Each number is 500 + 25 x the weight over its row's rms, rounded and kept within 0 to 999. Layers, rows and columns count from 0. Numbers have three digits each. The size before them is the row's rms in percent of the matrix's.

# o: layer 4 attention output (transposed), 448x448, rms 0.0471, rows 14-28,78-92,142-156,206-220,270-284,333-347,397-411, columns 336-447
# v: layer 4 attention value, 64x448, rms 0.0466, rows 14-28, columns 336-447
o333 097:517469520556491522546491496490500512537543463498487493499444499528495533514515508491499484524487486510508480490540518529534510549490513513536491515474515529501443506570483494492494521474544525485524499532542510521465452485540516486513499513511501529482491514511483515453445467533512498471462458512480468544458520518552534515529536482494
o397 109:485520510504529547502477486508514460493473526515472485540486470507505502536501506501505496486508494520490526492487515468482484491539532483503491494509532465522511509507523490525494543459500499544494495499504445496464553473519478471463517488476482511483492481496518504468446496508496447554510495488484486483449490457547484502482499505484
v14 108:494482508534501462435528507479503524502482498447516516500477502457501507539564484527474517511499530478524503520529477489484514516498453498515503506493506495491536516522521508497467473491498489478494560498504558484530503508498459519475497467459503567507534441483494472490494515508539500497523507505523433453494511490502511490528507501511
o14 099:468510474478545505511467478495488509471527469550512511505507514492487525466495500491496505500535499518481488548506491541508518527533545539467508481511503494517529467512516520512529522495493499517471489463473498496504530454495540484526527458521516505486527497500498594507532503468528484510504530499500515483535488496478473534496520520468
o78 111:490513497486498530485474476494431517572510547473454506507504503471481482506491519485482504488492470548508520475500454467547493506482525473476526502507510500503520503490520520500458531474516526496519472500512508509505490458535518491490533510479497519519490492486475505496523525514517496530479523478493514435558477464527512495472490479468
o142 098:505483521499480478468549569471502547554567498475475499482510498485506512519503508503478521491534513556493504532494497507518495494480510489463507523466501486471513530521483492539532441525514480503519498527477500463528540505473517520470478546496482511456493543482493531500531503533482489480491508483506510452435473476496505489499485531501
o206 101:503474511553470502531472508508484504492511496467456465552503506516536492505474501511474506517526479478485515529462497505535514477460570481508535486454533472484526519474490508458426546490487510547489455550475513522479497512523443505490494495484471479481529492460449470523521491502479467476522462483479523487495482486500482488509496510475
o270 099:495517496483509520525509512457446510535517532506542513522508518486473477513497517505549501529485459531481513480531512476489479512504512505521497513501470481515525409483496520502505494504526493503491500452500463489486496485529526498471568513470542484469519528521499537497498525499496465483485458485492530477533484488449514493472515505488
o334 118:501494491526462515532472466495498491573486505454465488487525494499512527521536520540477513492475499516475509479489499488532514476473519476514555502493529504501532523499519522501467531514469507490522543521473520492483524487472452583496516500483522510467519490490487480539465527492518532508562456497479510469458515505511492444538510508521
o398 098:520470486530489476473534496494451562516531552541504497528493485502511509539480517476519504494498518529491498434496497478501504476503513499453507509502460514512500515498505551546474505526531508494526515486490513495495557470476525512461503503503501516479454530530488508523474503507499472474467521446484491414501468453508522538457469487509
v15 097:511496531458536467472505490529505509510515506517557545473491520480537493486502461484473494483461515457468527475488507512470500485491482516473515496473492533453500498510500458489486500516487477460496487512505517506510530483500473477502496482483523478492474526516483484494501483497444520531524527497467560485495509492463474484519490511510
o15 096:454542541495499463517511491518474479525491491504480488434487499446482534451530509478552469471474525487460453491524516511490493509523507498498486503490520501498490499514524511444428517512551462437499520472458471465520523484508515479522509504490524536496516483572516487491483534514491491514499514441503523487512502455497522500509523504471
o79 100:481559535497484490494476466483541463504494521497510489472464517519502467482468495486501526473496491497497525486482543559494538477497522509453502532499524482470515443420505495508487486511514503527547466511487518481483491504492484515513510503467478489475501497470425484501543475509464503524483486504515483542483515508519476503530451554475
o143 095:507492472515521483527481498513495514497478470501518489493495495516512483470467548460519471525508469492487506496489525536492479507505520540498489480505505480521499469478495509503482495487522441501536474512470517481495495486527476559463479473465464536473459514507476473519484524475471473487511479462520495499482479456518457438549522506502
o207 097:528516527499480476509544531501491527496502497501453488514492522502495510531514510508495479511537467489504475525534496482530528483519490515543533475501446477429500527499501544454484498534457491547528481511484498465442440536474491502468500491500495518465505532476418477550510447455535509477504497536516491518494494487558477508516496465466
o271 097:506502507489517502502512506429537535519507490497496513499507526487547502473538500537538510504514544503441423468531527513488501510548510541507511499518515501505510509494509468491476566487542550521521505474466481499498502483546469495492497516486502500517482537526515516465498512527514483479504493467513467503518507503486519549511513435498
o335 094:473501498540503485511531515491531521500463486496507525483441491530471481488488536506512468486466481475502526530485496475500492476501457509524468491489486497507501463485493482514462503506455519534541493479484483475446514471538488481479485486462499491463481502473454510526508456466470514472537442465504484508487483514522469499509513466502
o399 099:444514526464477487517483565506512459515471509519500498522511501486459504480482516499483526502470460466503505518534498508475505508463500489481517552475507478528502437506467523495491516475511473522515520498501549442506507458531504524484525502428525480453489501498486464501466509513497494502500518454462517489471470469513475515512505495500
v16 091:475490492522498520469500522508484523544532543522469488499497515539549518517523438482527504497495526478509496467515496514438464488528533475497475505505493504439470502521526486493480508518457466484476498523517522496502505482499524518458504468548490522523463475544475551441473455481505505483440514498524466539521480506552470501560500488492
o16 096:462495529547477451513488473498521501479469496508520553461511474476474488505550512502475465471487558530505508488491520512538553498532528495502504478503510509487482484507511525475480439481558478462509504479524501453544447465502504540458520512505503498514486473496506490488497555514494491483539517476484549507531462497469493512522479500514
o80 099:510470499490488538482501519482479493511518527469481517504508507513530521531504512521544498452545428460508498489493505503502473539507471499533481420518489492520500505517487476507487542484500512495593500460536515479458529546522521485491510478492498494491516524471421498538496483521506502528522502486492482494490491532473520518487468509540
o144 086:471528514497524541525446532514483493484525474473489524434486479528496493522483519455531487501491565487512477486472517502489496474512483504514511505520490499534510503465520494457501482496535498466493481482515504483518503437510484528522516495487487513491534490479475476521523532496497479455497522464497516517471488500485479464548473482446
o208 095:481481539490527484510511553506521508542528499480497495510513470514518511529471486481526475508472457456525468530492486438504479524491449479508521467527516481535533491542497529507498474448524519488514494536513543474503523493493534514495525494476478472489556527521425515508498491517503504466492492509490507480412530505511547488492522532511
o272 104:528516524525492480491525467482541501500531458493506544536501537480537511507523513512539454468560479514543522514472521436538484541471482545458490478505477483501528428495494537484487527474476477506520487511522485481497504506528517483531519506478517520469505542477452517503481502494499503511482489519503466515478518522500517484446468551540
o336 086:483484518515510549532484494518498484532554474498474519499490467532502528539496506490496478516485483460492480468504487490494477536525466531495496440494509501520496501474495493487510422489494480517570492522482463495459537499509493481533501518483503513488504542517457487549512487500476517517495476494488497514486510512523511500504443500491
o400 088:472484527491471486526561488474496452496566498459475552493468494509509509529498509488517519461490478537477516475491502477524501495530527493495517446527498430478517498510516537510507462514479465536517503490498511491519486478504500510544521520517536484505535507477489500465506475514529463484501481516494511526482516497440478484491496526506
v17 103:525507498491476503529519491465501506470506467502441460448500531541481500526468438467531474509469507489531517528508506473507491478488510491492494502538530482515492501453510509512533501491476518529532520462534478488514518516497491497508486505506489544496497520470489500501497520510490508560466506500514460547523462483500504479528507500507
o17 094:492503557545492490528515526503519535481523527517520504509529500521501481460533540498449500481543552474486455463523487484496539476513491517502525512463485476483560487539507498528516427493570452506491480497466433474521516514538492510487470486522492481481525512495538532500506542437523467460500517535466509519495475518503489517491493532494
o81 117:520477497510515478489485499502500501508519469522517488507463473493505465518482504494471513491533479457500478511493486527458527511516514448451450528499496518557505469499518448516519561438510454532515513509501473538444475461537530495459533478527508443513520479461487499510493504465482532550476479514480530466515514516513440519488518527456
o145 088:479498493526514537505530504479461512545482519492528479503477488507535477487478514494516509491469479487497501513449499517468500515525454475507506476534525491513497478532531451486472418460543447472436490529485479495472521453515482537502535503535479497549484515493531515480515479518499485498495543539515451526475510483470488478528527481529
o209 104:488453479524544487485478466470451515548496520500548465478557526514507491476471521482466485510519489458512525544496486485480495500494525475463494496491497487529487506507476463534488513479493516508469463506535487493449513484505476516498509480494489499508501437492471491507504498500474511531489482544485487529477520510540459466490508499478
o273 114:510470538502495492484514513486482509522540487518545523503538536490493476503480450496511542536497510498528502522479563511554498492463514516502459491484473473512466444498485499503481495468486489473486516490542472502499509474489513490551521521474504506461523561531493545491528498440488485470506483524481476520481479517487506531480482481471
o337 092:537491507497504513497523471501474493538476472484494543501510487466533469510500526542469521493522514479493492500485507518512496567501470503462499485514515483519508463469484451503517533496536478510510491530509475506477490487456512556513464532502508511527546511459518485541475544511525505507507473478457474463524480495515493535438535473533
o401 101:487481470531478511532467526467561498501527474527519505518488550508542449494452441467528454511487522467516529560508527501485496484537514511530520530534483478519500523521488470532474468494490490502510485510542458495510522502496511520484457511503492506475525505521510543511501509493466468518490549522519482542533482513499468493479540507488
v18 104:517532481487497513517483478471514499573527531529501551496483507525489508487492483486531568513494508542507507457493452502488533504500548499479481508501490512518495504546514502471511506527508455513496512560468527511505473514478482516520499505486486519503520507522485523479549472473481488532488478501485518501512477524503473496480487523511
o18 096:503503495463505486448545526494486543520564454472520469472483490478550484481488520509464492467514441469506543545488523495486462534451481488483500493491457517499513475443502520517526462469490506488453511507504470495498518523495481480456503492456532487511511505529495468476483514500506460502491504466485488515478481482541503474547502486517
o82 112:494489559513508493496495509498505531468530505525503447542530488470476485525488524462508522427548527451426530493514493481479538488516501493537495495485509517516492511470519524495512530498524492505520498494466477531501538465532505497502515491478512541525475450470453532508513506482450481501509468483486530467529498500519448504468496512507
o146 108:490529513534474502513533483535552498527515527546449494488501492518489511475493523513467485461468500513468493490484508434498467497519501485499489518508507498481534508480481499525495461515492529482488527488501518483451533494430504520529530518496514504514464534510466515496465516469503532499503492486508518536513513503487538508476540486529
o210 091:490501516507526495521489491520526538449517497532469500548515459474487500504538515469510493469543468488434489467481491531499546527535522512471522498456511532509528488484502498515476497486484507502517534464436560542530547492488523494528489518502521519469521509482463493498499515466489492517491497450513511521500500521483528540478482498481
o274 097:485488506526514556493514498490491505510516462474484502437508517492562486483488540469466506458491502512484559488505511526504443528500480510500466528512526533495488522460498489518481509516496519495476492457512476463521476504451484474519530479467512518543516492491512487508489483505469509492499467504502507475479520482517505540501509488509
o338 108:516481486496490495570509507509504515474509507560523517508470522499494501514503470491535479491486520484475491437499502529463483489545483526475529515496507485528501509555506517472501472529518490498492523512478512525520503453482525495523532504537522495507488507517457565523483526474528510522458449494483516507492534501489507505529530497494
o402 100:558547547477515487520556481513529459504531458509506458485474551500503537527462479495498487466533522526484487462519506429486502469528499483487480534457501510489502472464516492481499544467451507505465477505551497478449466470532520467513493491494499527472484516527435501515519493500478497507473501524518503517504489519458512489483507538547
v19 114:520504492495560519472469520459518496497540453504486490517479467420497475512489492471524554505494554478491466525511537500434487512506482481498529504488546451480465520495495509477523512481515511508534559501494491489514448481498497524515510480469501514518514522481504494554473511495519496548534528504509505480475509510494516503507507488479
o19 111:533529520482501507492514474547539520510522524509490483501473516520499489484498487492485432476512543500556452487513485533520500520500492524478507457469490504482497504484517511471543539498500481506452485485479487450493557509468535459497519485522479502475492465500512527526507534486509470539474535530472509494525499527502488546499437520469
o83 110:462558541485476512504492475539534519553527497504481529509481509483481520519501493504497503483503542530494481467495443469550507488460464576481498462517502499506538495504532523446517521479484554458505471488506513501507512471546525460552493541545443512500487506489513528498530519524456502495497548516507517466510477513527521495479457551445
o147 100:504485526551512454510490496478479516519460495476516464511477480489519504457504515469513504514477469536527481507456504472517475518470514507568461514453471475495510471490513486514514480490514515511477543480493493510518486494508497471468482534559542497525480442502454469455495523458509529480438533540473516542511505510484519495472468471486
o211 094:436546511510483497525482499489488541489509490470520466470547500478522510511505445489492468447516456486517481512524509497489507518478518482483510469479532529523492513522503493475477532482513541490489453539504465547505479483547500481509495522558481471517510501516460473496503480505461497468519498508497513510497514500511501485526486551468
o275 108:488479482533484487513548502494482516557448520503492506491497486478517497500508519486480486530474443499503458482510509498511483525524469578521489521511466511511531484484495526506458513511498482536445497519483476463477517494505484498430517503484499490510501491501505473496500535507483509520500472491502504535513546471497547484466496464499
o339 107:501507508509484498507498487477526532517509494491496482468501483473523520498537471518513501479535484501507491526534494491445509528502507522508505508465507485546476483526504502510487492507465546442499497504477525495501475476521529517508489526562531480516490496500530490481448516541495523483529484483491532516454495511527504471550508517526
o403 124:485476508488503480508507511502468503510508498492528482527446496487471503497535487481503490516454470482506464492445513484551499498449522559478532523506502519483486489467467532523485489524501495513495466508480486524519483518479491521488504528514486519520504463489520467476514464527536507484481505471530470504504474518509515528462493478498
v20 098:498456496546530501535491512495517503517501517462490489528520516451530501478471539498449441467482486472516476531530469520534517528499523478521504520511475474555516520559481510549513481479501472507507453516549500518507471491500467510498518514499487480482484466471512487502526519489500488472502503491530517515507501480501519494582502472504
o20 100:501483472514509545487482465482528486441516477515503525521481481494473493507479456552485509468523486534504531492485511500531502507502486504508484493542535534488459483524482516515512480499458538466497506472508478453495519519520542447434493497464526510506505480489530529527498511447497513518470495518472499549511472508531526515504471518511
o84 108:464545501449490476485509494524446484466501480510431486528516500503504520522525461487515510528492459467510481457508494496495481455472492486501480447544556529510466487469492524520507504457460536512481535478514508464488519506488505492456508518465496552527512552488510509526516491542530462498528507457516482512535487422542482497493455485468
o148 091:494449481546522509518513526488500553497538503491504536578467464516500463506506479515487483500514478504505500507495488492541505501515493516505488452481477498490474523487491530472487407482480485520508500545477460468518471531544561492460512509509498502493486500478541527507495476499489478517480529476497491478493509486500514506476491447532
o212 116:490511532473486485519471526544481470530462478516471464538504503485510527504458502434517477553447509487517495470515463482522486471490520479474499503522537529526530504456447497506527517523476531551479471506473493472525509508493496512453487512483517505514498520492470527529520508528493477494532464468535511494523507482526529490517472508509
o276 110:507532486491485567520479499470504511454515493480519516512539489520484508597524513554484486481509483470558497464477510466504509500485462479535495483504503522479441481526478523498462494467458478492492511517530525489490534477543531475470488523477488509515520485572508471545496503503528508536491498469530495533455518450467508506473508490519
o340 088:495515556493504452538507549544495507506410503529469480525495511512504491491501483453543491520482508446493450474479501496484474427488529470501494466513531528526503537477481526480518514485521507518500486493521460455499519507516512497447520500456494516542501505463462515511532493490464477484517473489516546502528540497546460482488476506512
o404 097:484484508523515517509493538469503554489511513482517528541556480505553482502495460524509526527516493518530454485464496540511507507473495548514460432548493478453518542476498521518494480521497483549440520532475476500514504501548510524471483502478514513537490473513488494458498500508479485513463477486470475514514489498477490540465477521513
v21 098:501497491529503533526515477491520531500462528425493481517491467501452484493490504519512510472514490497454465534453563477492505516497497485497527507468455518483483500532508498494511501503513478473512469540487505496518497507481549525479539484493499511495502487490475482478473525515550504481533496494431534461511466514540483511504514511489
o21 105:472479517502514501519533491502474480493484493522437498491494509446474516522515540492496482498471539509495488490516525533518531472551516515507509419499499512541489494498489479509459481467520493458517514484517513488489497534472531495514445526483518480498505466536486467471499467584493515524536490479487519508502489464461529507496525509484
o85 104:490496498476513531493505444462462470521532517456511547538483489496498506500518508505477538487523469438521517476504503491502431510520505447487463461528533505493488497507462499491473481499480527491504506486498492475509522513546496453507484481481501500496523477509425534529515483541518493441511499446516522533496503487482528511512500505535
o149 096:465519465507519521523486527509507475511521510498492501461521469467465501480505458498524478503490546480540464484501511524489498494502516508519513493514534514499461548480512531443419480507582443475479543481487533510564522480503507510511495497490476485516537462562503508452495497557481531524519511495524494495487478489477497533539493517476
o213 109:515500521534488489491469482506484499476532458425533517491501448537503516543545494539437516512542465480469496508525525500483504514503502438543509533530500451475485488509490504523471553476516536517497499487470484473474511460548478426499500465494452514492499499440444509488535495507461449483453492452478474517499481500514524507481499512495
o277 104:465490488488496490495507502518532458510532530510481505557455517515521503487530523493488517519508547434524515479478502513474472526537498489538504461520470434507488504505483487459478563489503451516540516514495545505478489498534451515499475489499528477523506480496458475501516478527466503546481500459519516500513542484449507505491499519474
o341 087:495527490492485551459501486477485493485523506459525532472511481528487504538471489539464524475553483446499524507522500446487541494498498483522494495519521482490496466505492468495442533492527484479501486479467491530520504481511447445514497461513494498521467522458464549495541542480468457466451541519520475500472478487515534491498541486541
o405 096:510535538525489461505511522476476490491493493487495495466505469486490522507523492493486502513483439497497506480522487484557512436518531523523547501484493478533487521503493487516479510496546453487455498465494548526506508531489539473537507492458504487452484493513426495482504492495462460473496519549490492495488465491510502475503509502511
v22 108:465523512498508505503462512522514489582508514499495454482510459518487520521556463469509530501498503484520443509518505509443548476492504491518498490538532492466517519545539502541534488527502497522501498471542467507524478510500517505511501455474466459515525532506497546498559496501526491501460502501511525482507476480501510523457507479503
o22 102:528469505493499469517498507510523515510506502508486498534508467504522475478457517532470490495517458485504507522467505486513470503501490451522489513431440475534484476503467488485512522493480515502508487513451502520439516503519534485515512498513505540542497487457486450465497482440472547490488488490515485506463460530516477468514510504494
o86 092:486522534458524489492453491512438494491479483498515469522455506535471503502494483493490511488516491511528448498481496508508496488472466493453506454461499533497508493445482536527500497468451498461478465525466492493426502507523532523504533513545530517490533475504477501479514477493527537481530518460537512493535495512480526501486483518486
o150 097:499502491492484459539465516497477491511469519502464490478520472479491509514490496490517497483474513549546510518496543505498510495505487484515474482489499512490500557515494521548494458487474513514527491473451491498480455501517491500511489444492531514505542505494522493494473481484484538460492468515462530575480481474494521496523502511490
o214 107:490516519504504449481449506530467484507476480471542484503499528512520486514531498446544498473475513440511421514503514542484511497498511519491533455510513509472531512482522528519510460497486517486488474488497456493498520531535488520490513471483503510560505500522479544494526527531503511489510485540494533503508506511481509519507495514501
o278 112:506447497480528479512495526537456522516526473515507490493537497494475480477459500507500494513505499496550516513505496538535487518489479477527540514512478523510488490486487507524495486494512484499520480504467483501498524528482516509527527518507518504502489482480499473517465523468509509473505435512504479507482477521497501473508474523490
o342 107:480496502474526459503461488521513460436529491469513494538502511492495531478512508466481479439503497485525476504510510485526529479478476575501490455525467497515472495503480529559510498492480521396494501510513443480534486518486509534510534525534503504515492501500517526517513491563506537516499518475480510480501513519538557500452493506533
o406 107:469486500473498502493475516475478474510483504527469518515474525487485503529498507497519493495469511465508468499498505494533491515468496517479462445519508515489472542488491500511495448491451535482507514478465459509525494554538509491478521481547515514503491464515535498492490479494502509530502478510505518540524477539520522489500526535521
v23 100:486523514529503516454495500515502477492519466495497485496521504490473521506513483517485584499502494524491504495525485457449551476474538475500507508491492489469486490466513514460496516493489502571503518563503536484540509507496473531524480539518516480526541498470519504492476480495534488524504482499517491473485471502450526513469491526508
o23 098:510524484502502480524554524536494524555452473530469497503504555486507524503483497478472458490478535472558496513537476478498468460508476494515511497454544502509471529533527471552509450469523438509513492485517481567517473530517493512579520512479457494479472477464482515517446507548463502446526533498496519533510471527485464486499539509478
o87 102:521509509499492525542515506492493477537525501530522518475519526524474465478499465515470481509496476481518480525507491490523471509503486471513498529441455496522478541479471504486498467542562518514518490468472530497488482555506562505521507530479521452463514474476471509541512511456476510504513510494462498531494512523479479534483505505500
o151 110:470547506500493504498501447510508497469464514503474526508544519489502541542535532486518481522518468470527509475511538504507513477505521481530480535526499500469541505475487501525465537493465522497549524479512513518482473497492508523535503476452534495486555475500583491513462507497481531501504515475561516530587496444503513502523523484505
o215 105:497478514536522535543505524485536484498526481523447505535502463497463485485550469500507511527487498526525491447478485498519518504474491505523526514475530490504480497493472516483499520464523531474505510543512558479482497497463495512504497526493499502476522494493534507547506494487528523521491477492478509502457510522508488507501486487536
o279 104:483531496478528481504537481500473552552502462503557455466475502480506504505467479510471504492516482507486488533499512522493460474529500507476505506479508506512499556512513474504497418473482466487493510440506449507492489516514510516493534507468486498489491496475517499502493524526459452487492529473488482489493465527520500497510553526466
o343 094:517453498503499508511489475510504483506507530516429474547476461524518498509529510513520464526504477511506482463465525513499511570512493475508489543490487498515504499525482503474482527531524487502472487494535551499473526521465487498528506486486479497409517491513524500563507514492460520504490512530484491484496520510526475521527479501457
o407 095:478526529533510511549493534495515554476482494531527499491544485476485509505540464523522475519462516493543477488500495529531490486485540524486507502529456487489475518476476488528484447473511539478542492498480490510487487518513516471507511485469483502478497438508491517536500491492458472483532545537493506531511481460539478509497495479513
v24 103:486498533486464514481479525543495500495527520472506488526521473489510509497451502504523529511525496520511487553492485501554514506485513498509474520488487532467535506438459495452488503502509522507519440469483497517458461530485528485494492517512517549486464486474490454490540491520473489517488540499549502495507446484485515509435505442505
o24 098:516496497506472505503563519504491507486478490523511511501471534463483466522495477473499499535456452548520502501514492460501464510469474481553497523462513487543504465531511491526511471463475507504526500474502515543509453484514498501571489503553497510485457488502493498457484493506498527501504517507475497525495480524457499499549530474462
o88 098:509524500491480507538511505462524456518494529499519510508467482538489492499510483450516456526466469469506486483541504480511512514494489517498548485521494478512455498482506480514496530458550504526476507509522498464484508521498504474501553468516539477528513511517466479485503516467490520494532527526496506484445544516504489452538516506474
o152 109:475501480539499458496477495500519514506480511480506504500466535500439434491531531477528480553493475513502516502530500518524500530504481481549506482461513483475539537463500532512475488503509506525461476533521520522526452522524485484504513485523484518485522483496557534481538510467487514498512576465515469488499495574507530500489486522498
o216 096:534521507560473515498481528502528463534525529492459523480463500532461486494480522509501471498451489505479515445580530493492531494506505506493526463538514497503455507464497496507474524534554475477493574463497463471487513482529488509450536509525535489499537506457509485532511519518515475524530520495499457487471509520515451438531465504554
o280 099:500498505483515482485543486532429487518487486496484552488473487483451522502499455505524523555508451530515531489507465520504482526466486410494508495481500490536513514529504525473493513489481523482465499508528519491460505489481495494550473515491494494523515469534456489536472465461528487508488529507456523515490485553457496497509490556492
o344 117:531498528502501494496498522514492477514519507507482500468516483531480461489497545514496521492491499514475540481502509503517525511506520508509476479480459485505464493422495473494483510517554454458483496421477465496467493512516519464484537550518513534484492511486508510522523501489478491509488533544545478468490498499535499460489506463530
o408 096:522495468558517496535500521487465490471491462508491510479503499524477493448492453461503529480494483516493524533515525505497492473509497531511487495493491464537490487513526491532456501444550483515443501489477487562452467489518495508522513499510520461460482467459507531497526499509481488523507489514474505479495530494503461472580506531497
v25 101:491514525497527458532516497516463456500517456471556525507490474504481517516495474490434461512511490477506492486482537482454474506498500497502503508509490450495476518486498515535471499468500470471485463514468493523509491498483499500501490495542572517505531509468501490482519521494475500526529511496507484479523558510464485473482498483511
o25 098:538484457502489510491446508501509575475491513486515526499480530506517525492498497536533478501496490494511495493515504470498500486473484520514490474519484523459528493492499508470500483542499523512466520505510545475494507545495535475497506448512503495472494496503503468558512497514497517540490474519488515512487502480531549504479507480515
o89 106:497495470489485516486503456509536492511509518511466503518493487495504489486511491502487541513526521519557473470485442518535519505546484554440487523560517488512522484478494500474494517474492537506508475519528585485471501500534491454521514494492473503525486518528530521487515521548514508504505498487501479514534501518474519477482466512456
o153 100:531472488521502469511476490497514505547509459474528451499499515481482550513490515506506510494564461485514482515531511497477499503510510502471494461455528501497491556500510495513469496466491493555499520517481504517504509528531482463508461542509528470468489507518541501510486507524472484502496471485496483489512497542489489474540546491484
o217 109:534499525472520513526493493524528490463499465500513442552469488493518509514516504468483551502542498571518515505484458491540526510501489483481478508455494529526529530458475466457511490499535462481499438489473482510492510522518506479480483536494481494488538484508463516457527479497531531495488497518535492491503492503475477509488514514486
o281 107:535519506502486485481524471490505501500516513515503497488512483484519477503505478536498484517522493525548501494552493485521491495507487474520473509524512480493516531493489501485500544485510578533497508484475560494466498468494505487544486531502495498491444512562539483504503491551503487507505456471502520561494504511492501513491507526519
o345 101:527486519482517486532459454562513513499517480475507521504461517470508469510504548511491510491528497548513518487489464445500541489529482492489490462488482510516509520493483476470490416500528473511497509476465480487497525509537482503486481498518526447489525481530567479497517487503520527520500498494540520518500504506484467471540524479488
o409 091:483479473504502550481496514537505521494501479517500504568487489516507506517487478509491499490498460469513526490494504484512494516465530463491488507502508520493501506477440531462491475525508543512499488506515481497508545545500515500470488527493463521469504496474483486548525477503512485501469470423536554533490483508485484494444525471476
v26 102:473523503500495514429518504474497464544484486506506476512480553463529500517539454450496519470485507491508497489511485491491476465509508532520498488513506498519508489479529508491507502502486480493498491465546552509519497476500470507492483517515465464498480463512502545472534467477495503514477538496572488496516522494535512499477496488498
o26 108:495506508495473507501456507509510523508471489488493473521519497515470501497486529499504511478540448451443529504507472515493498524472484526494538476488524491552560538535502473527450500486461515477486519474499486523480480482482531489484517491504516508454470468477533532516460498484513468475513542511491522485508475566481490502506502551495
o90 115:488539517524502485496481507498541520488475473498482516500517501516548513507503499497513532507547461455492454508532523492501509512488520495505505451482492523493509480506528520509462520490503540503533503471481442482487462454505537491499484481491471493527509515541512527503501479509485505518512528507501485499531499558449525518518481558488
o154 110:522505559478503509480489484486475476523462494493520495498498469490544477498484493499550522454524489521481479532522479491479441488495462559497507491508497493531502498503509464475470487477497489472487531494503505470508466482515498502500487479448470485468494499504505525498531517479477513474509482530498495504452505483495505468531474532490
o218 094:489483467512530502536447513472522531471480496474511519543505466490499499457506508531540445524517503477521550460483514486488443498503504489522509506523477490502519500503488464512476505483476491542550516553517507480526510463532501505467513533508505477467537476506456507521489418506539503536491448535475503524463504537491476515498472528465
o282 099:505523500501454558502482506503508491486516505468511525463564492490481467545488515514548481511514473528488451495495472497528528524516492490475533531510513483507521500481516518522489523484502540527494488521501470490533487491502503460455536504514505533477493482497523546516479511471534534496501482498474504501476485531456511475495474513486
o346 090:536523515496517504513498500471492463476501503459505477522506537528512502511552543455494472540435544481504484448542490501497455487474490511499476440515497509535524537510465499490500496492482522470498521548524545497516469530481512507515503512492503480477536509552493426522487471488476520504507467551523512517496518493496482498517485512501
o410 095:487494503496503527528499445451507462532512481486485470549517519513516490513498508532504538488506535503487508481519486488466516501554494525484472505501480458532507544512487489505494520470478489474530501486527497476474466446477491514483460459528499464496479509543458468541478510477516520501491506513490435508446492524497522496477495546529
v27 101:506483495523498515495493489530503486529537465490510474478455507507518544471491524515466485476507497507455509488533549452521487554507510501514520508505516547518478504453498487441516537525535472528514501434451489509516460486508496495505512496499426460517478497464485532484509515479531500503525509504505507494529512473537496504556508495493
o27 094:487499502487478580510546478504514479516540457507499513496515525486492494511491497560480507482450515472536492511502504522491499547529497467479484451468527465478483434532502549538507558463471538483480528505538454432481495525509481512498493522513498506505520498531484451511491481475512516553501468503470483553510491526484474546495501522501
o91 104:465505489455533512505469477465508503484495503521466516506486519492474551467482484506490497501505469514581473493499504547510508514464505490506455466516519512521540495522478479549502504472486529506454487510509462535447531539498505530512499484505485488504497519536480520504556510489510506471491514471488519487489538487502468480477532547521
o155 096:541526484533577542505488463509499522493494483465493519478521528437543480500493534526488493486495519453496462457525486475544488514528519530531452468537502470498505477529502464514522518537527500528486538448514452467501523506504469509471492500555507513492506497517496475481482490456507520510518519553489562486530462482539501510449516482536
o219 110:488484468477544474481472503503505527515509514466467488491523528493514522467493464501536452532471478485535516501554517507501459496484502505507456482499476504532510512496483460526519525488472534533496478529510507529468515478478506498480501479535485508531483515513511522506506487510486488490481523478450499496497474496504488520477540536524
o283 104:506496533482486576514518480515508518475481488489483508497527510504447480477498524500519499502490503461533491501506480512511504519490487445514523471478481507511507450530499579511521550481509552497453492507511492478512494510503482522489493506518491484502483492516515468522487530448510539529497484473471493517496511498501478509504499477506
o347 098:510521476517542473513445527466475518487497477504440512496514517524486520520519487518468514522528510449533465509499471511508466556473493521539545512522514526499526518509477478479498499493506533521488512531496510534514534518514526477516500464501491519517504525513532474507498460498532507521494460496502510492529491508483504496474530470537
o411 097:491503481488520504508490487438487485452475447493504470490544513440470496498488549501457520512476498473548473434506486500479471517522496516481474460535509531485470471487485493513514551493507539529462498468504473471507476489554476488482476500544502519542531481536500455505503442508528533486497477498499515512550509515477454537524503494511
v28 096:489526536478463481507486482491511527447500510465529524505515476484507482480509505508506547493494467475462510453481519509447463532491499492513524480480478524526443487485579478498513502463500499492492527507473507540487511482489509511486506520503532529506489481468499482525498541507494509521493507502524535512510454498494478496471514515479
o28 104:505493499500506507501469491504447488524543482512472464473543504507525518508493511495504512515483515517501466502507528490524537508588478506471531450475505469516516515479520531517477556497505463533467520490479511521496538485434502532483505493483499496505526544502482501495482509551523467515526483522480511443468499484478501484485507504484
o92 104:486491483531522513475486526516531499519492513520507472493506520555514494487470489475503464515507479448471513522484492543486512498505524493525471490487461498493493480519465459503505501524523479507539484553498551528534482507530518503465489460497473480457492495486442501549497471465473535508493486518478555508471511508503461483524511551472
o156 092:459529469510483512525447493523499465451465493502492454478537490469516522504496473532522532534479505525496459514487540534495469534517541476536493505543504496477492459470504465514433489495502524502454513501489520495495507438508508487545482531478515519488495508448539494476503473519526500512503451512528485527505492506524462526507521525494
o220 098:489539499535507525485485505506494511518525519523467510499529513474472513551508469495489530518537500502479502514507442547525518513486499475545518511528480526493494498513460480515504484543483507487503492529523508494574495517524493468484502477516492516467429529564498488517506480487531532473499465468502476512516492473500485461505516513512
o284 102:470532485512525511513463508517521495485497485480461534499512492538547505498493482514463482516474495494485493471521483503503523489597515529514525463482468428471483545492499491491536553503493494495525508517475514474500554497471471557455481492484491515507501499464479548460481546487505507513493489516506505491477535436534524500454458461508